{"n_kv_head": 1, "activation": "squared_relu", "norm_eps": 1e-06, "rope_fraction": 0.25, "init": "normal", "lr": 0.00373, "beta1": 0.95}
Each number is 128 + 24 x the weight over its row's rms, rounded and kept within 0 to 255. Layers, rows and columns count from 0. Numbers have three digits each. The size before them is the row's rms in percent of the matrix's.

# layer 9 MLP up, 512x128, rms 0.198, rows 479-511, columns 64-127
089:156129167143167123155112136147124113121124090096153147142146076134138144101130085089114115130137158160097131106130128138114120115092128104148125110098108122182163163085111135129158160133097106
094:143173079124149140129092118097156160134133116135109180097137158151103132124077095121129130177153090125148165132118128133144139130145126134112146101164120117125110146131129111084100147144131109
099:130098113115133080132104132172098135130125095155173150084107117111132099124158138117161154167121125121097142165140133128118113165116119121155147098113129131138147160116133119133135110102160088
102:138115128075096111117146124142150127126114148137153116122120125128187139169150104103151111143141139106123115090149062144162110175135120161115129088138114120158086124124144085131129138103106134
104:166073101170116121083174090146128161126144088130160108108115159132146144127105113145126113101127112150131105156127130168171139107153115101103116092098123112081172148143133137128112161114162134
097:093159165152113133070145148151175159153164187133097163133116141112152121155108109135112149141148154134088124100137091159148150104142090138096158109126074106119155105126147143124136115094148144
097:132114172103114159176149110169134117124139128139076099081100152155126167119162151117154139099152147136107106179147124126157132174131134179120141081173100110121184123150134146139132152121136125
097:190133110131162104113120133153159104116146109134135089146117142083165106118090112158113097146124124111146143094129121150109119120160168115171104096173087104105162119134093121113124153171160119
025:107088097115145146140098138132130124119117137115136141115138151145104116103146086135147098140160115122093131111074103116155121128118140121147112090133065138147117104088121138164160148108124131
101:153119113177111142146141144088128105120150127182173128132121147127140112134138140096135116134119078131190154138100156092157080128126125100112134109146136123087122133087173118091132129153116081
095:148108141136166148114089153171097156136110110134132175091119151095130115159121115085152123140163149129105167131142133131127115175098128139123135076145136163136101077141148090163110124121130073
101:156123132136146075171116194136135123117128148102098106156138116137155106161114127099097118142123171128101135153131121156147137099140119126077082137146108126109143057116151093099165123128132117
099:170083121118102130138128109101169122127100107141131158134124138125101103127103166157164138138130137128113103146113130132180152174149076120137172124173146094131127158138178121095142151126108132
105:161119092171154117117158112129136126095165145116119139121121131159109096107113146072109140127149133162126114161109152130145118159125131219153126093150110168114104116171137088100099129168126154
106:087145111137142123132119107154166110157149155130124120108135160123106142126095072132160175119141112204136110131139176134099135130130132127089103140107153138121110137145148133175133143171142120
102:127141081136138178145128102119094101129135120137156108187104171162148165102101147141126122127104122107141151090106127159147101153110127140150114136167101110134080092153098135140121152145118119
099:137167154111098112140150175121093121162136106159130165104131135154132126137166121159108124135124100142135114142140112142148061143128131100137080104134094143122140115113128198123126111114075137
107:138108139165128112166140156145106095135134116151102097161086155117111142102122112110114128154123166150147105116156116126120145147131089136146126108160135117087120104138193088156158125115104134
104:152140163153116131144083126131159152115119124103133109113146112130172111131136141112095126127139109097158121137107124095142073137122160118157141125116108076106152132146119112104160154156148113
104:171113127147133152163131107133125127125159163133101134126114166145133147112119132141133106116116170140164137125118096122164166110153129180139140112139135100107150117103133117141152173064114093
099:100139105101167153142148142129122115139105140155123118142084162059142129120083113115128139121123163102173167119115138115125146146119101106115109146144126102118180111118138108120088124124133084
109:109120132077164109135147144100128145118135085162107151114126125169126128166103150130145155128138157122122111155147116177108092133100127156109089119187094094130173122107127117145107127171084142
095:141177133130159096118126083124150136163149128098156133111122153169131158132138106131132154098116159118132113082136134124160104096085174112128111102117138168123091101108145099119119141135181156
099:122077073110146151096115126064099143105149122129103143094140119113032110118130120125107153120160129109117133153126129177140141125143134121121085138107101106120164144133102082163170137117147123
114:126175147137117113143125152138132107118140135103127149116140109106124097121123158113140114145140180112125142124128093148126117116098108155136101125147137102097152106068135117105122150092165142
103:107121131129108119102075144124093136168136136081132165141126115123121130098086129084114130134142117116126132149140093128155125117108166152119106135121089098130095157142134148087148141134116136
105:095127120154117130140124091086060159124135110122179098137125102141137133088101094095120124148137132161160178111129151111107108136122158134115133182164095144131139122141160091136133144115133138
106:096102161144118159176149143144114148122112131168177156132107132076162163115132110174106103155144078147165110128123153146153142116110112103142131139132104077133158108128114172099080112153150149
095:128127080103111139124206111100105097151166114151126080126118155180118135118148113140152104174108173114103123174125098127110114110126135111097106133107109145126131142172116135158140146156107123
111:161095118124115145165121095075142103142131138079121127135154157100108117127149124097090070151107116125108158133150140170119168095154143128139111118172091098126161097105107123156102139129126135
103:122131131131159107133160162151132104125144120101133145102089088103092111127132128123126082132106143090120114165072126113114097070130131143104066180121121085152147129098149099142126170143121122
098:097132095156147186118140159073127150142114132122139107156120160158099152098119115114165138124139102109130137121128099112155110154147089146124142142132126148099160119148165138164194163140138130
091:113130082100178124103154126163126137153097112169113088106124145144085126122133127138131127108116077143084106172121122133088109145125116121119113140127136093119116113179134117105144161144110073
# layer 9 MLP down (transposed), 512x128, rms 0.195, rows 479-511, columns 64-127
092:121157129109133163132121134105123149115099123153148160123106145174116107151077129129092127113147142132105130124048193130157121111130163108119160133068127140113153149129127168133119126123132113
096:135109138099118171139095175134123109136123108126105085114089136145137176139144105139123143151062118147147146132091106107121141143143149091137169142171166168081139125092134152143126153149114099
095:154140168142131167113109102118093107118110090101143120161127131124169133160125163192127109110100129130070117123110140137168136133166169134122127087164164145123125160137176133162116136088105176
094:106110130076137140097144107062122136125129118130124120112147104099120127112127158157143145146154154103110161116138148127096198109073154099103115113130098111109090129159148135146130119151161094
112:085116144113110118167140130105146110111154137160126117148110133150088131119167142143123059124135100103166145115106104148137167110092144141144086146139082148146096120112115135147138151091114132
098:129134126122137095164176140148110115138121108145105151152131132132115073133113120081161117128119168108136201104122154162111094113085097127079099120133130130135099143134121155105141154139161163
095:135136140125139164104143146150149160115118089142146124127096111142131136122103108142129143157114120102119117144152112090162160095111194107133158160129166117166145135125112089140142122125136154
094:137119147122086105087158138079106099184133117139110109109158124166120090118100090091122157158160117132106101082159118095139135102075110148184126123103148143122148114149110143147121141165147095
026:128100101140155098120078167118146161111132100154145151113089113136155170130082125146138139103147113093107093107138160155107137128157101148124141115137128105118131127129145122111075112184129133
102:122080139093168126159081125119139125103140119104068090127154147137106116123136133143173133105122137146173132135151119128139152117131105137154098106117095108135142143180118133093110125136125126
093:114105145141105164145128120120136135126129103132144134104123120120071084094128109115107140115162168116148143131112128109116132147111121119121108130137147145179130130136127164104150085180121128
095:145126117106143139100133159160120144121117114166130165120121111124093141147100127122134128095125123121132190132136112132112129117093137154105148114148135132130146112135128130133084136154131076
094:145121114126130120101119103123139110082154133150154141123141117111133119124150102100136128082166118130153158158122114164135131084113109133139090131129155110092117110147180126124159190128152108
101:068111133145119115133150129154131100117112159110110149150113102146139128129134195133130118143130110075189126134130128127143131084071133096130109107121148139123150108082133122167141163111126104
101:172129119092119069111099119092136121139132117128114097158173170109141163147125095149098083148107120142140157127155131131116117128123125106107136103157162126099120155111136092104147121149127119
100:137055144143101114105138124126146094136131138104145141129080101147118146099137132145150109113111130092103107156143115146132123123130168105164159123142130124151142154165082096130146162150159121
096:160125163127100109117169136139129148107136128153150143110104142154124117142100115116109137159108131158121138182104097113115168171145139136160181129156139154098094076109149140154113132142146148
115:127144117110122130109116145130120107176136162146136159149142113137093110105125115079103092118096111161160099163156139100139123142096133101145136114074164139166127120102113154136121121169180177
106:129109140142130153125120144146187147161153156088074187187108132119123126141145125119104193111143127100137101117168176103088145105110114123152138102128146179174126126156135144163123130092137110
101:120131123100168106058104146112136117136123115157133155117150114115123102142096182125109126139127089135129130155154159138122088123176157103127157143094161096135148127110101147109165103157163172
096:165144079140104104138123133127126184133142150124135157165130068109122167126098157092118156150118134173151133127162081142150144128145152129121181128143085154123135112105148141128124133060147139
103:149131080140111141156119138125147115146070144119132129124091122119150129095139140140126139128089108127137143149165172115128131114106127126133126127147131187095079167142128099118127145180140147
098:136104135136131134086126123108121154146109100124119152114118172129146162107124108114121144116105115085139164185088133144149120143115162143118105161057141144188118155124112119134101127147114178
095:102129142193110150155159146153041146111136132138144135145119128139143108097075133114155145138107134146123102101134126097129135114087143141108119112120130118123112104113116129136147148135067103
115:113120121155151132120140108129134092137086143142161108101111152086124113108128166095137144132189165110145107154081108135146158132161090062118152140113090146101093149106142150116119149127112150
106:147118088079101136140117131113170091138136095132133163164131114067112182106086155101164123098108131144150134141109133112127105125137126130130128145116135140141124102106136136138170088140157126
111:164090129147113124161141126136153113163151145101141192116128120151151094125151152135135145117161158111101152138126131124133161131110096092133145115132114103125114156121117130126122134126098104
106:119149109114103111110091184125134111141087148137105108141122153156136107091125115119075131137132139124127115125131150156121127112109122153124141126105115125170151112129147146128075084170107145
099:097106155150134107126096151117126138082089165129137147136171112162172097157122077080097092099136148156148138124146123090146129092121147117130116152086126085091138128156094119137132129153172106
109:121109149122171112122162143091090118154125138119144147100170124147084122152112114129147136097135071153173162146137095111129186106119129139092106146130151100133105077150089172118126134111143107
114:126133118122174125149127135162106145123135155132145134106107147096148160109128165131108081143112114109103133143096139167126119116148102148163131118122158113134144102101155163143138124086120093
102:128107131132135157156159121115111128154130130107139171099114163077114163112132111127135163133156088150166138141110142108107159143157134124110130182128164103156162150095115130104102129142133101
096:114117137113127136092149126125155141168094100112152157106090132143085135122146114112176158103126148095123109097120145171133145151103121132129171095107114171119093132082111138131114061111140147